config.yaml
n_layer: 10
n_head: 13
qk_norm: false
bias: "all"
tie_embeddings: true
lr: 0.000587
beta1: 0.9
grad_clip: 1.0
decay_fraction: 1.0
decay_shape: "linear"
seq_len: 1024
doc_mask: false
train_tokens: 1379000000
Each number is 500 + 40 x the weight over the matrix's rms, rounded and kept within 0 to 999. Layers, rows and columns count from 0. Numbers have three digits each.

# layer 7 attention output, 832x832, rms 0.0154, rows 161-294, columns 312-415
543434501462459476468468443490478474601553391507423466517446450488562531478433431512513630510451432485500446470529492458518496432498507480491527471505464407518467552500567466526491494503449499436511539453454484463452496488432442431598490533526501557484465582488501592377345516441477485436475522444639497497533478
544449479545574569500519493506485514512481473493480491466517503521515533417455454569536484465518512497533507510516512497471496476471486507510514508535514486525464519518465501520478547510438527513495498504450466500500588551427488411515558576466539485532376491482449460451489588533486507542605537362458695330465552
563544500438455489472435494499451491546515484439527560517549462513466505507425537495505482489497514500510531554529510623473529502602554478517463506484522597509453584532528514533531515483468474519467554479532515501520512498563503528480483567472498480524516602440500537478490552506467382518457516447445442556559507
523526570485464430528528499502541466550495547482605542429519509460508544471424501534528491506546511485506530455428482547514501551457452507469527535441528550522476574504503490492528512442479495501424460485569512521502529432326372482481474593488547454599454596527458544444629475430492542403517431456536416539461482
511556533463459469486510492483495503506442500445490563439543523516495459463507534480521527478440541553482540460422461512564528543463544404513520435496509414495481509516545484549475508510525529485529448480483474508503599532558523547617574516391438443466522465445614471593495456575531453492522587527476449503462416
534461471555543476425485561498472452484559450489443505493529475577465479478485489490512514541510518508540509516477453514504475537545545459501450480471485521510524510550470529463559494488523450479535534488433506552526523518440507529412565530449392514477468492453438415461480479517474421460380482462483413574549495
491527542483513486481484505477524489509498508507510419494525466485498545505517528529490502449445513548528465487532505477489490480460446507459517460463459546568522470505520496494470468487479549476530502470463502491497550515484560430621550496457516494472504461510534501586607557471537477608463504539555619524466598
497459447484459481487596471554497477500535547430542505478477497480536521483512481448523542515526453452492492595482550571457510441482458507465534473455497504510543473575536486522529529469456524508513512467540500457543494447487519470466423545451486523527497451521503423541554535444510624609473461622516494474524599
462453519487513523455517543440386534451533480526533495494500470442536411497481547519551445478444486470482522475511456455534537480484483528513516547471475451579472483461486501563527524540504497494525452474433585481508560557454552555475514431419557502489490539433532526507513393452543490546438573478547472533459500
527492493494529493523443540510513468538513493528494497489456469489439512523464436525512514529520485470525514530555518495524479440439490511496432465558449608516458508530538477461518475503521482467465540518482503465428499480538520492390500513468525506518463481434552473542555502589485574435473573469549464483492624
554521538446543493559477488519428497455520480484462497484500473445496460463514492499501481471512576496451471506469468529404455542514486480521509451500523391507454499432501484485529512497522508500531488546478473527492438478538405467485466485494423487434610483510383443470571531477647541471491492487439482538473486
492501466536421549532446541489456441471496473536556457451529446545529569497497455521461497457466523501415520491470496437476464481516453536535456508533502521497480510425487507490496489524412464542479455493534463489527545554446505429553503426601508506569398509572459505454648435443573518577452503405567521629519621
529452510493471505557511553508488519566528451482523463499451468481563523521477492486502577512499467481525468502554455539507440522554482532441562468469475461506477498507480413430500493566502519513509507507505484534550445483480539491463469470475440381435732426426581520580435613491472417506519373365607457652434418
553464457502494474462516514502480552520478508501470514523469474513538513493454477534527518494535451476516514546480538463485486535465528487514475514478540504419433425515467440517476487559450485489506452466513502475486533475478421474582529539541504489439424525491550456493478503551462458475510452562500518453416518
496526510509494506408467533506477525520479563453481483547540543490474509522508507447530425479476557532501488447531446495495461510566523491439552504500511452476490559551551551560556555482447541497506524451522465503481422428518541650532481589515507441443530672520548525533420503551502438513477520454516494576475536
482517576519496522531492491512480447550573530516527558503574557468520477567486504571464434499509518482510488463533414523537587484518531532459511442504514594492490496493532520499599511568497542504541530515516572490503392494546455477435564523526477499513417544454485500668513472554509406563505382508527420570448525
472441552490551531439453502539502531457425517507506580523518498442516433517485547503503504556500503499514510487496527496555502450430517441585499575519455547501522421452473454477501541568524475490559496539502470454481583498592477499492503581478558437629516473560495524454472614433517614392586533515558526574549433
507553434484452453511503494481525491521524554473448447499506467531492491517503498486520480526496526525555499490492500510527495507543484487518540496485547526492521458522489470452483504441484479506489507445561500511556427504392445502600460528508478591511584541566547473455500477593492526593409440375409414451414419
487466427530532490448483521451528488567470550512528532467485492452500424513496497519437498470449550463423425518516547500515464581447484499519468523503531583489514444521522429539539496520517491494481477522520540466468583468435437417547546555444535568522503533531494485510537458447446511522603426475477527476420588
544481547543497537490522491596440535538517461476521522472551514479543466531491566452493445494479533416473464566511471560570450512518518504562483500537466491473494453545553469543484513516470517545554522402474500457428474462536461505563596654425501390516516560576468465503538539513564573446611539539405520506425517
477447515486483522525488517526471538425511491537479535437450521444470453604482552541523460587454447561509527460527536507496549447566530480569543521435474516535526501471461518476454524519567506490553467459450580529507463618625600457504549480447428492569489478458482459562555474458457487527452539459461490531542491
481523461507436534576527549531515510558539450462551526516518509474453509474493528475500464506533422492532509489500451542481485521541545485503470579560516490500556525467550555561507474523497425506500464507526557500499530438539540587470541524538533455375426545511551517526483467443461443485503525521518435452481419
445526503589441483537483516500440457517538490503469529446437523528505475515483491484525555512448476465494567504490484508470499509505517500483511538447499448394509473573508475542490504480489479450506503465429545537523502551506496489451496518618415437464524574422434535461560495438484399573529479579557617478572577
505536485503482484487488553500487472504498496505522517423530552556471466477468480468534474462514517463498460473506481495505506467495523492541445469523482524472503482495485514507533531561478497467471469531441469512540528503515362521538367480546560490506514598501432473451482567527440451502511523409473437437496444
521496466512479441467521510503472482547481511463433481453534487493415556506470479512510492498488484540525499562514484504475500531494521534546418521482456508543496506552552526489505449520487447463445498454484488524463664460472473597594452471423433364473596573555503401486583455611533493498514376513533455511430462
533472435503537511464545493486517473430477478536508504518490493504515505489473472509461518580476487551489467537458455514467530499448472578464465427507542486467464518475460568553453423503539508523499470530508564448433540508543451492436420547538524686493441493456509477513483518460478490468500439444411371529590424
446491419532470458465530540527472488518452547460457499466485504483446510483467555518582503487481436457521450495512473451478458479559512505515515554485471513480515481508570479499469535500436524509488459457478496494558398484461516524539331592541515405422541564490436501451444464527459464426407537465486530566465397
507583494509539517500500588472498589496502522504464546492511479457548482493522548476509493519513560536439456505482539483556488485490495433501485520464457550481466490541464472527510525524504488494515517526479504480437509508425483414473530351548460424448522420588425442490468547489468486465427474424492592557530504
499476519502423494545512514424579562543524408524518492519436457436519513532468428505481467490471505430492451474473536427495585510476457430482518497495463501480493496456481484426504523538510515562467524498562531549466566565455487509518438525444563524537477459411425495414570416517582439434439471473570496484583446
492490510574513495489498432463542531474460478445514444485440551495563481466560517505482495580515638521472468531487568466583499464526471491494553376540537495506491507493480496461506472490523472501467573485496499503461527470495368503470536542506374410504567478562548503429515513430531525533383472622415436624585432
519518482472509534472488514494546471535575553475494508528568512504589561531484457528478496529410509566471526442517453522481499449489480517485441481436490499457539497431453534443479519518481472504491493489517464466501705489522590536396553499584537646454524469477517503418413537556474446538510539447397444472542355
466575617554547569457606605577416617362331597398534578582450565443507616481510504573612481408593483527491413506542362581607431597446593305533488466497406389480426526485549359567482430526444471521465615365352489515377453443446384479558476534556492509520502440490500438535566550571522483482479521539527469503487456
431500521538487500464485543584477488558450447534520538480500528439520540435469586599562532504459443480487505529458538543497515477520461540461523526486508428540543528487477490431481430498520457491496455508471524481568484534581592397434500459466532502523534350523459563488539471505529482443634574502478417442551369
478457594511517460514488445525532501542527505512506476441493490483504483546538442469506514478539454488511526501569609518489565510448485478475502517506526462508474525429529520523530565505462536490517503470528469437511448466493463476522498484489510692488463534507572596413520491521511457422454449475485469505512402
530481499421491486480560523407545472518485422476488485631547511485470588534531490442401555580486503519468417464489443521526564469417560455502507492471535508527490504405501579476491434503600486495479559514549475482476517550572472474511528566467405526634501479538482506479652487505525527507620650498486451548426481
509480480539496469457488500463510517455368506502525511434506447531478559430561496489467449506533503517518494464463508463445405530480515439520466479468495534569518457488508471406519497576492434535447486516523498509525566539509453411509448489420489435515495534542428312535527517506500589497514421568442468361521571
514496459474484515519539509487502533508535568504516492523515476560454489565519494455491559492569554525499488529517479467499533547518516527521487507508577480513478493538536494542488500508472498452483532490453519508551558566468522490501405503490436501536475480447456427366498501498458543537547380600572456519479410
540527465526480513521502528457518506463528533511540478457414544518537561558543562408560482416515516421479505537562575480510499469562460521445455491529486557520488513552420489447529565485444502487456520457501499466554437547512484523500503571521444497377503495418632552510488475500439510479579513457509403488490494
519460552535598555522479518423516547425519452572471563536517493511427435511475473446427469495465547531445508521486534504463477468473491542514488492514562466573479482523540511524474427469530512497530522513432512469456597437351434568473471486404447466489467449494527449440457552542564513474528355474457554522525538
537476484530492472430487514436498492563484470522481522508527467482463484473476474561527475552448465453483480461524511424483482512519461548504527505479453470478512536483457476507488503510555535509563466481440540416487547536493546424573383451610510543460378533475511400513481440567436433505502372463506505539495554
542534482579462529473462488550505412578493524448494445509522543502468455526532521486501538456515473542506489524500549497537485531425514474526437515482516434489489527511517491497541506477485499500507510512472528505496490433575498510361575481498459584410525468535363474464449458538543458570522493490511490468581525
507519496610444515580427443487517521486443498525515495497519544462501472493518464580569501544473477567487549511513529521502482529475484516466477534528478473552422522496450431490468532502470453535606477494528460505532411568627525446491421400544494562399539543502486388493612514513632505463484444503420402495559553
517453498493502531422534446554482520468474546467510473466482472539541595419578477498522422463502536482428427506462573466547499502520425512444552461530389610435486517526480450484522534496532486522493505551539565484505472417492520597573455444461485448610516538424461554505407480470542450538552567512552539511541468
539446460547458464429444500535492469539419491536502563534493464506501499473555490493478475476509537488490479523500535422456487493457527506482446568552535568459523445539476510499463477551548482481418494543558552478444415495514496547592349454570607573502567446550557554430523590535529522568524485421469467505468544
504571459521506553569494544477550532549556515559508512492537436445502475505449471506495445440455477471474494484558520515552502506482536519452548569469500454474528484403523453520540595483499527533489432504488528480498520404578530455520634593569558486479525525513470503493457535456556509542545591533348433548449551
584533484502444484480557491453516528486484476529471482526487421476470515490515477512480494510518471422453529538455517480496517628496463450532526493460507505487485471503455466455478439463525453500485555438513437476496555606478671472514389430455501593535547438545529583468613534504594498529564534588536444526576574
534465439441494478517597530491507525456428481526513534478544491488520470475489528473555443442499529482447515448538518514465459510571527500455433499570519474487450497489466499523504582488510508458441483499528532459555478473490512473545416533461476330568497461504444460386554470389420435448580541561396502567469543
503463555543559489455532536504510429488442546507511493490513487536517510450513468516527444447469483490574431570453479518489478495476527516516500529485446537493490501550487538484454397505476507567547451530553474516548550430538462487456574538418500500483497560580494504488517512520543415400437388485610457549474478
496556464542469476517513464507453493473481522518432539500488495519534500529451518585538511471488483479563475485546490533504516529516497468492557488495489479477525495502479488558489523466570499494531476628483516516487401468514481420418577432566613428481575564552521423550472538508494509483440538535472470556526459
489523552507547493530493531582560496486441495476521493486527612538515483507443516430421541518518459525482503490574549580534575486501496515482478539556620480491552512518477467531525536521472461549575482519487504491464516432454504436493484526467542445503557589511564419466483633449673433464498513480435563507408554
475524498497496539527471512520526511490547526429489467498548453527509516524462519542481463549529499512517518562521426505504497508514559554566498438475510546444547563500547503521497451506534520470510523490595483509477447508475525643427541544588460501572409513490377628458564472436447502476471522506497447552489396
466484505506499512580480504526498570502540483519463437464499557555498485449462450499454528493496497547440509495476465514540513479516472553430534442531535511480531532509475520538517428463461444477529473485515466507543414516528536525498516563544369449596306464419482523602476618449532349509454558618591517499466496
466497502510493485493544497458506441490541512518476522444509526486460506527446449550492529493473551498492483510520520530471477525436474501408471491508502506516470443511514507460538443415473475466508477541474473513541575449492514452501609411523598434470470436539429545495462452568592490478510479590499529408563535
533523417487501522482527459470507443516456500498457469456473542493516420478521554553548490537505552612498504471544487477503562412452501512556482536485557538480505415514501526484599551508544555468543498508562548494516492566468492590600490522533479485374476539513533463417548380566587587623678433464430524509421547
473518532459539537508565553480469442543547508498464521535585460497499437551425543491450515494454569439517516437523478507499499531404528496500505516569463487530519483466500506457452485465494520486514535454463494439483414520572472676598612505336388426474324418494464431479463424599450534610630480477416602477529470
502506464585553524546497505565455533555471548483600466484461500458530457469510556431548547524507592486509539575486507510506519436548488567499536487495463503463511552517495437499448509462500476537520541426499479519483436597474466409555472441583546537502473386447536444478497627494450501487443494475511502474559557
581449452528465493535505449562452507524446503536436562484478513516482504503515472452502536470524485538450532505489542497509514487482513546482489492523523500465450568530499473477438550522483507536535486501475465532505479405568438519377531513388501479520541496461465475553524564553338556549548389497502554546515449
459434515483480565529565516449550494449506454484476521554469484561509520504537453534483463526458496465473494497452533501471481483537466446517502513511505528536450460407442524501525454544530526557488537517488462544490456474562504422498519476635520428501499431482360503592509447588448507538560561522471374561490479
482505490532502539558557520495437570499473514528522490557482503492493469516511524479462549459518569518489434509463497558516542453576509533504520441535529519471486544501508456500460461503510501519426563501525498485471406428461495434508529526506462533496555403451421517547399505354433558415461426530553466529502396
511479514525510509502495465541525478509559512472549480524579567502491526505443439466504515467491523548525522491462533476506492544544506544486529483474450517568439473505584446526567517408511528472551466396462509495527485597545466444527417459468403599427580518474534533445564601566498470505478410419551576480625526
482439530508515484481512545461512452525528495549459471507495521523486490614526469460484591452507461527522536500485476473498522455469481471533491497551476527499469579512506566514473483504518522506505553449482480483427507475511477466548488556484533488454533471446550567489537529451555503491477601592577517525500513
502494529473500487450498505497549446515442514489591500463496501535492581554531516410504530426512438537485517489605484561501447477421475472458469521444502530463555551523547500582457512440499479575439437514598527525520500568537724462590504468426613429441450497560396502556536433573548579446480438531468504574581462
534481530424463482499505526512451483557485451496498444448552538472476530502573515500493501501470526452556518494523571447479453498485450517472527454507472426545464548526522501464494517484532519527492439484520559495513477511594552505555532483572495533531574503462510599523491509372481581524534500475557460518571468
486510420513472482580487545534572564489450509496488458570467472507492490524557375515502564504459453454526488487496472525386489508492520462497484562480446513497522534480473484550536479571506455498516503508507546561458449632576450442602503738624556629484398520587391584476547481515462621552422577569618413586432561
502503474511490493519496470486475522487520508453531523503434514526550504507465525475498509517443506481467428500457499557494452541487525452493531520485527498536532511493465467403468486479456445502453495524528467513527481527550471459603562484567446435500649504520452543529473469550635469538511501561604516499531528
535510482471551468420537492503557505470513481445450419521475521530559495466487522501491519458441439476504556515427539505507559460443478551512520520491484481555542525418472496458504465502462500544535494556505497538516421511607485541425493516572524597580426501554430501555431493537517490490378558515466463554432414
476496485502505533507489466546475503518484432499507511426522481536490472497446499545450561500454546494523471480483509487459514483580551507469448449447467440488476539541532507547495478518430504476517573474433519592544356479465577514516455548386490446477350500493434517527530400498516414391544503492574532418400478
487452517562565527549469456513422547501482480504464472579477526521476532573525547485501465488482546503527491486537482517559524504543451496452535504481448520477568484524479487541545576447475510497471555494447516477513464508408556493532446318415459573558538596451465511450538570470551574401506465423633464591508543
694579222593497289592310659542639505587426318292695749551446434587713519695544471522382602701407432285337635313637417462637554562652519601431658453387530315362660549539636545483502672204642575827414318467741568628515418260532627578391667589555503599606479472859600372325630299508426387754562541400410534436512527
526480505520506475521468490555557458556418470509481506506546428408610475530518340593509621623469425456509550467455559425496572448397489559505527526472426462409561478499485410431561577482485662526541453482527477482405461451469545490469474521505449543544505456544468531441471519561432546512548491473497514486509581
482487507427491518446564451493502498483446520501506506572534526484477503505489459553544520474516455592507479489521507497541558467473531440567481559503480514463497501471471535542559513504514536532507496481480500497576453507524412494590590557515552403445447455452458539523558513534549599615502405446583421472545486
447525527485494472485495437451524508461452488518485510475468542499520478567487504544507519495505449487504513474516464489507485538474501504501478466545490484511495530493461550491489501484521480506536487554498516565469521518579381572608608503462580517543557516557616517476492465574475614493556530416464470455587455
509475498456477484441530539588537441411495514471508538458559526525458447531473501540436513494435479537435475449495519555542600510415499538508470529492474537480492513447511496465492526562480496531493474546511482476521515498537535413490495455481467510604416486443439362573536491574448526399487449429553449661458519
492441545437493452485531526540489476501541523469477491454510525436478542539533493535474494516461521512555528503507501523531535405568482581469523561412558561489489517515532414467524507532555502462584531439571519480555539511475431523483538487469465408479475493491574489536515500553457561634529380600486557455481505
491423464529561429446532544481528390469531475538499502554539470473520562532538510471510546498478536485577536483441546440481446479466492535479491436466473496480541486461476571434530481508539526498439546473541457433510497559506482503548387449578520491370472499492508526491476528439545466468457463521457517451563540
452500544490552496463516482465516523406529487477452505528515554490525466503514474561460492436495477537512407515452525532500482470509449534547528509456484479473535521443484502490498548386499559496519536546497503505487513439505535498596570579552503489530485521481458553445515451569530540512551510427484486577569555
487521507446483491540456528446492483513458531464516486468555476467531480520516497467564558539509493559558485531527454506446495406493473448489469473493484483545498509500486470506508498490494516513487498544530507537482499471486508520439579593457506507550562515448455491456604538477509507457438508476557517392569552
527504478406438505532489496523507558454558506499529435519485477539516491482513529495537513509548482501441554461546492514470495533554484476480486436518512442485502481512530433423530511496511508471478476505548483502515570471487468592490463533486501421573450572483547440465520426497431543399515467534468549511424416
465476458523506483520497549546515520419443472548584467536492526449505547464501493454552556490466434511530498476465470455531498456551499461485471526519513431492521471440487477547572521477532506522505482484433492579492523489544512460542532471527518461551548445529579425512501529468456527458472527440454505531522503
537464511481452536526527442430515524498509435474532501497419480472512458481520489478493493501520469526452446485534482499509510512482466508475506511514474505455482531465565502460499541523488518507474519476473529481504515514565562573441601556478353551577591523547395463547533427485484545484382513398524431478453341
514523513496573477463531514614556550488495462483510494462512534484511521544455470522465516488457466450519521535455510535477509541501529497547494503411447544439540518498459545518513456466516484498554488456506506615499557598454503590569448535479421510593575613526542482515443506594581492544449451505426510498533472
496477454572534505540521485539535507446446503520460484480548477511492549433504480518428468519499474572512509480508508538533445502587451545472516520500505561540585525505492423491491467456500505552522518490515581526481610524518449542498586457539485453566492450505574480518440578530514440516515496533547503522539524
487444445529528555543513527494506507490568529508451416514503464588428565483498525549530436450525524515494532523563569548478487432522493577430515455517448464533497471536472461517512486548531501482514582480463525517541471468540463462433451461449510318487381380517380513476373644499407469516455605530551569524539510
487504485544500483516517527501451480557555524447555480481536526519444561504509526499478475415515468573577507516518512520549456524540491532495487529538472528538541521527502501488481481474511478509552465500467510480558611527562510514508655464418453515480549416516493507562519506454585430579383523565564566539465376
513466504454469499525529468495459484445495467501455522471500488511491546506560547467521499497436448522506505512446567465462425516528501459521499547484440421510524447439528497481429438527532506503503485502499488508516464442505479518479491470336376465434475469521374450519569574396501454458496478523479522475572550
532486580470552469464502521532481531447444489498464515467481546555447501427500554512480440543530507454468481548467456534461440465487538527493477461478549530490523477430474523471463487476492485506478531527474558527551436581533424534547491581462512526462468598487536478510533488494488539542527498492490485492459537
486500516508567508504515453468493517514442489495541481449505438475520459495553502479553510521530553466502462530477487456471478496502497488457469493520461491461499547496495524477479518511479507522469528465488585478495406470436451451650432613518452537515448591495482472526420497579419592520592535471405516560546489
492514504558517512497428508458500503490481506464493469565542608430504569491490512492500530498438492526462480430537476528548520524553504548465471510504441488511482489479528509499510477543505520490561497477481480459511588516549488586503610419508421599472449476502510501567582555357532569588340419409567408613433534
461480495448436492512462497500535470465503477397484474531495535430464557520511496526557425485529406473532517488521489457478503431434434487507492518475414524510476472473543542498503570549443621503524498440500537503625581498474601447603486509522460507429481585555487546447477569536492480444384549487605549496520565
539509497467543532535492503530469473497463521448483522446469501499510487512517499522488541533516557482499518512492516455480501524503476470512517475541516498495520497478471460447457545491522436517503489559468522486506519594460445452444488407487391397579504722535520456420576521459557547491523373450581571449507599
532448512513481532563441465484575442507506535508476535533519500540467491496558448492508464541529535549545501511375496524485559538494517538452564503473487539539485495551483523576555499476520476514495535507538508502518526520539518459477458593549546550629589531556512499514553542543397525462432445596419494468491472
503567474538540520463481484495507437495541520502569504437435506475500538524522504498539537474532498565498500416508573506547525474449514552448497533443484469494454491499548505433566507473452576525523535473553485566422452505554471517528546474573473602449510515547446569583585518493483582628448432468600557454501603
443461530471508484525514525545459407526477540505496515439512488476530483499544447463564492494522454451506554561509535432552497503470436482494459475468477519460531447557617472436505517514453554486528446468475477554531632500454550506450489487478569470485456479532498537468476498438556461619506599424481550413433546
474583523437492572479496474540511460570429489507496489524491523481539553497543455510542513524495420401516527559465535522508470563498506458475523541492474467479489496500415510544528579470500492483468511559510468492537509507508462504449573460532406479524384435479530533510413546546478461598479535561512501493492563
502479539453470480432493469563525471432482462479516496497504536534463506498535483502479531512492512537487476456427532533503487501481513419512507542460483515481548455516509491567476531498461499447539470517456465489467486525435512594520390419487436447545467407547421568517518487495484414517364527478543548601558390
538526559519503451503499493468528609453568522465538454456529527558477569545494499467514485451497487492466519482575501528534498478549522505509448467582515471452467485487512489553565561539525496492550473517516461446480528480501338337426558611529540488516446565544500474548583440482615428453636531640553435420473494
510501517452484465497465481501479536527514517520478470482467431496494522500509485471474493506600478513508501489505499488524512460538499482472491513519549521509543416439486476507524523531530538530538499471547498566486510544555416495510503429610477422659479482498591399518518444552495494562407481536562449623483502
484494505460548535495458521524517426519473512565522493563482545456493488534519494466549479433424466508475512457506539469500512457536426515486491567577521550531514533443516511480484533497524559524505458513490497513498603433475471507409526508438600605488503578478618560506516457446544583463528649457569449372523503
516499557500498484547494472482505411513536514433540549457490518411492467480562515544526541483527550500501450480501528541564442531511475510451536517517446523528444454545499448447490439454434507484547462539520472508546570448506458414531468552525427467560457419517399531533433474474528573608454491486493576449593603
523485451496499526528494486500530508457486487475536543478466464510535427450447465463522485542433456469498481549510485488528553424434506456544488520428549474474541412478499509536573491468512499523542442620506552526509509487438473571401483376474483506459523557504530593578494541480498538567444528367492479426553460
518498520526518469526518492469482435501547455481493472515559468446526477445577494473467574501495520572485548463485485453525482448447518486548486525503523488506457515476430476479447409515478529536506455501451434480509540524592490505596510406447522602520490483451495541426523477470538656501520594520525459499528484
496506477563482489477518578543504546421534448509548514485531471526483461423519496495484512491480556499470467529475482452449483491491481454548503470447494581490477475502468507518580452503496464498498469525473507481534352464548404466471545631442445473387545525403458638442570395471497459442504623549514512556509489
508509548566522520507452524511507444480458473496463493528513531527507546455469492557527527574496524503487481531402490467492451500561509466514542507516491494519531490521466441521559502494480489515527510544517513535519614483483510518530521459556484449586580508507482447506485511524393481480574549567564520483540522
513497560496486555494523500453427505485479513526506555482541480483532455558484491527507487490562490483506505513566513516480542468470486507542499489471502479508474504473542471478490482547544523510491515499511447493481435482480518453487454485406539451527442567520523475444451557462562483511580571480534480413531520
518577515473530494537488539487510540471461453555567506499506459475470508462550513524498450478517494542529483540479519528510489499467479535503502516479521512498507503503526490558524529475531514537492482505531555543505538514459420484547472387538497427619552507509523525584394469390503542435386543577460625544533540
422592514519514488507548516515504526467562488471546475491535520452467513568511501479520454457548516507581478488503533518508556484524489439523510524527393531486453477522511517563465576497513529503549520497541498498489449504547433539422461425451459526471577399461441491382546433601439428482544578488439395423534395
483462448502480490520568470482478495509455596518500494495447479580494478487539535510416549538518588496539478512429475515463450607548473397526480471557477498554552503531534461419438508520493503519480466523475497530547429542516457426556554479365309457603656523543342459449469543543528609586405443516522470581519422
464501481514537543499502503526597503480492501512513521435514425473497522479490540509499450549529470462473537427449517414505479514485500487516481547404447519492440536503508466458513460531556523491527582498529438499466636399439610485521344573451664560568526692525631468505405425569499477466649332439468414602448564
471458529569416516480470561504433421515489514421480569515508457530526553562498549511494452558434503502534511435532508487498450552538498523484529522463468408598483438435452477478493463411494543539482500482489510534521495412367502501535467417508507541583602449469565528545556557470556521438496427420483478573458478
518425532546459474438491549445474511508513550405545487492475528470508536526470528504478501509543559519560518520514491525535523511486537531471587557509505469529522490496473524484539470469475496547525490488507508539521593416556554588464367469410512588482472561443504534433561499628364513487509430548461366407506565
551540492485474508556500527534478477536517522486502527486528505563439518527487498517465541483500478521475534485483496548504508579551486506523508533505485503524504560529499506552463482463494474476489534539527448549548498508566448516559491446547574455493450508525446489566502458518511521517494540527542539408522519
491445499530465530478472498499496478484541508482556541501545514460471495499495558457483464460486506477501414479567471605539515485495531441486491501474523522553513447480543500517488553445495465491601466425561510447539479527481448519535441502383636641453414477494465559472465468445440540504505384495551511580652489
489481521523548532497480463517471485451575490480501518486568529536440540461480482476512498506524583548513484499470520561457473562494546515490487512476512505539529466500486480536492475477454436476505497491456476506515445577491482498540419623517566526391460425605386558404482396511527545532611391536412492466484632
451511493498431542546443422495518526461479457456411481524438529510547512512522507500436566504552461526512521473475523522462532540557594454487519480497529421543479500528489524453485505534540428430550542501513537548459584432550479494563427372532539551441550444519499475471564458486401495439564449464375493497351490
547471508490484495480497526513469549455470520532499576558531498562492471516479501507465497535483563475515495493481545521483558583523495558507512486507509500571539493456520573570481440470553489452546482503484493539501529419615521536445439495502416438360512614491464420454518360551446506462494472507616371472450458
535513485500466461551464477445522555494478527517449505539406509433482459535522544500546462511467494427466558467537478506486535508513478525547580544523594505483523529471432513485489523433533479515515556498481486470509539490455561481464491388481563429458520591407450498494381486469575553450561459442556521539624543
502481516564540523477455529511489509532460520570580545475530528494457497449539591487496490446502474473499445561505458479474425458520497494472557518565488527502566518545589524564516504512466484526563441473479504543523352471502554483416456453538442489448562476512393430492489526465456485575423480469473497435572607
513560529469510538472547508472503511527498469543482499515507564468523481498548532512475536507495475459487439525510488465571578570531491465476455509454504572486468505465455533471521556515572517484469427548513575473558468371492398485448559473467608474472450481537514440492398492422460554439494542520454504416567538
456499504494461529466507532450503558498493508512533491508473470565436541498476485528490471539532482496427472502545471557451543490527496484542510534497527491498479505501505505509521524487533498495541533555543441564477560479500430569613530549562655559492531469520573404524484458410465477547501544521526550436501357
518498452486488530554535488457512581511504488513518479537427520459519489514500531451471501483459453494483503579533482483508458479474449504493471513467487440568475517539461494482542494537512533515430529415517560515516495499466512551501504522602393544526436465452493449447432526464498509508351477540489496606515581
502533524462539485570531523412536513509568512504504499505479511509407517458486453441473450472551492519519482513484468495422560509516508476498485441443522454477445533551546558544480518458498408484509490478548517460577580553521640495539525527441372558332555505415476469592441550537575445626489467501508439480545525
551492502475538493484501468543496510488480519418497460478513472505571455457506477476526511479502513545529547487439548493485482512521464503514503471420516471489485520488522489447561449452505519501492493487474468481562497463377506497579662433444495366530459534530466474606459402522473492507545606482407440554492425
509441536529508544590513507512546476500510466484476523480506516519542456481478468577541514541446488473435442464491533480541466497452492498538487546506491535484568423472441504480544510493520536465504438551472461515484449533476612436482489416460491490518458554452492437370522486461451465569553512604513526400527520
561499519518517471498537492467482445522436471509390535486514508567474419537463493556458484468418503495490525529523575478464506527489498510551528519500560455506513553424496523551472515474532449449553425483490492494528525563484416427496483447534602625468462525536607392469628422496571523519647465433571540538385443
507520501493496505566494460520536512495541451538482461540471511453482452502496527520461468471526500472504487529519474490460399480533523515541501555559512516469508475516492472445527523523453474488561483465486501455467468487513434506427514546401515490545578574524592586473539504460533656505502461486559426438476560
474502522498460520513495459508490553486503499529504527536498488473471496537486475509458482468387489480456457491499506496531503515467495559487519512558472462495494515451441503524500516499502521508494508489414475464501377467477541523481473572519439574623430435495450508424400514466615428510482609370446439393464498
559488551516519451495511484553447490457498488441482483478463495546521544475501558529506467462513469582511477525489524537516477505594479532514537571495514592489504500513469539461503521478504454498500486490517541495534456460479567500492617465490558489662579482446376477531514518386557590565409586519516572471477452
433579541481568501530483486476510506512459441434538489431467582570478540455540493421445546545541514522480490518532553515474450534487510502518491473541470474522606537429474489526531467441591420528524436598527568530480387531447472556486411465358470470514484421481523561483520553500546434508476593535505477532513470
475549505495456504569464560468459507540538470519522516525534538526502507507466518487542499463519508487505574512535498457474431485466542511522446511481495500471510470507520487517487475555475434501558440546402507433484497516558523560362442579425507494420576492559509507428576475453526488499525508606506467498503490
496493459490478481456512506510527492499469530569465444531516512500486518536500427500480517526535495554514533489470540477446511486520542523522513457481545495530522435482512491433472530477438530493499480481446455472506473504521526527400469482415443527466476393484547496462519458587564582495551638466424500400461496
476455514438549455531475490530534539520487492490472452514501516480534430533489561489483501508481511486462459447531503493516464490442592515518454538547513494536471533523485455530539545497570469536534504528543511459482477467434532517417447447458447523578467379459437460506632516542529444463443520450473495442584595
504568506509482403524515530504529567542528509449477505495471479528514456557472536454503425529512550445511453519531548515475477506393523494519516526516510502519535465468500472543547551468540463494457498526546517470442452450426441510522434415408468477465495586555501499430495550581473494543442392551421536443585526
499504481480531506468508497582435490490464468522505542437485492479484498449526528439419495493508598527452478511456492485494463516483513496514522479483571475564528519494486554492541453509506466498486485548477439525472547501445498535460508525541485533421635492498536468533487471504567522583465513565479480429534596
496432518521493476479556450491463553463443471478489537554473518544436478537540455504459512503519492454493457520550490530479502569507532453469526461498488438483461492458494483540485531516541485490474529540518535524523431461558457505574535450579403507525432509476498517430454441436423563467528451421506421489493439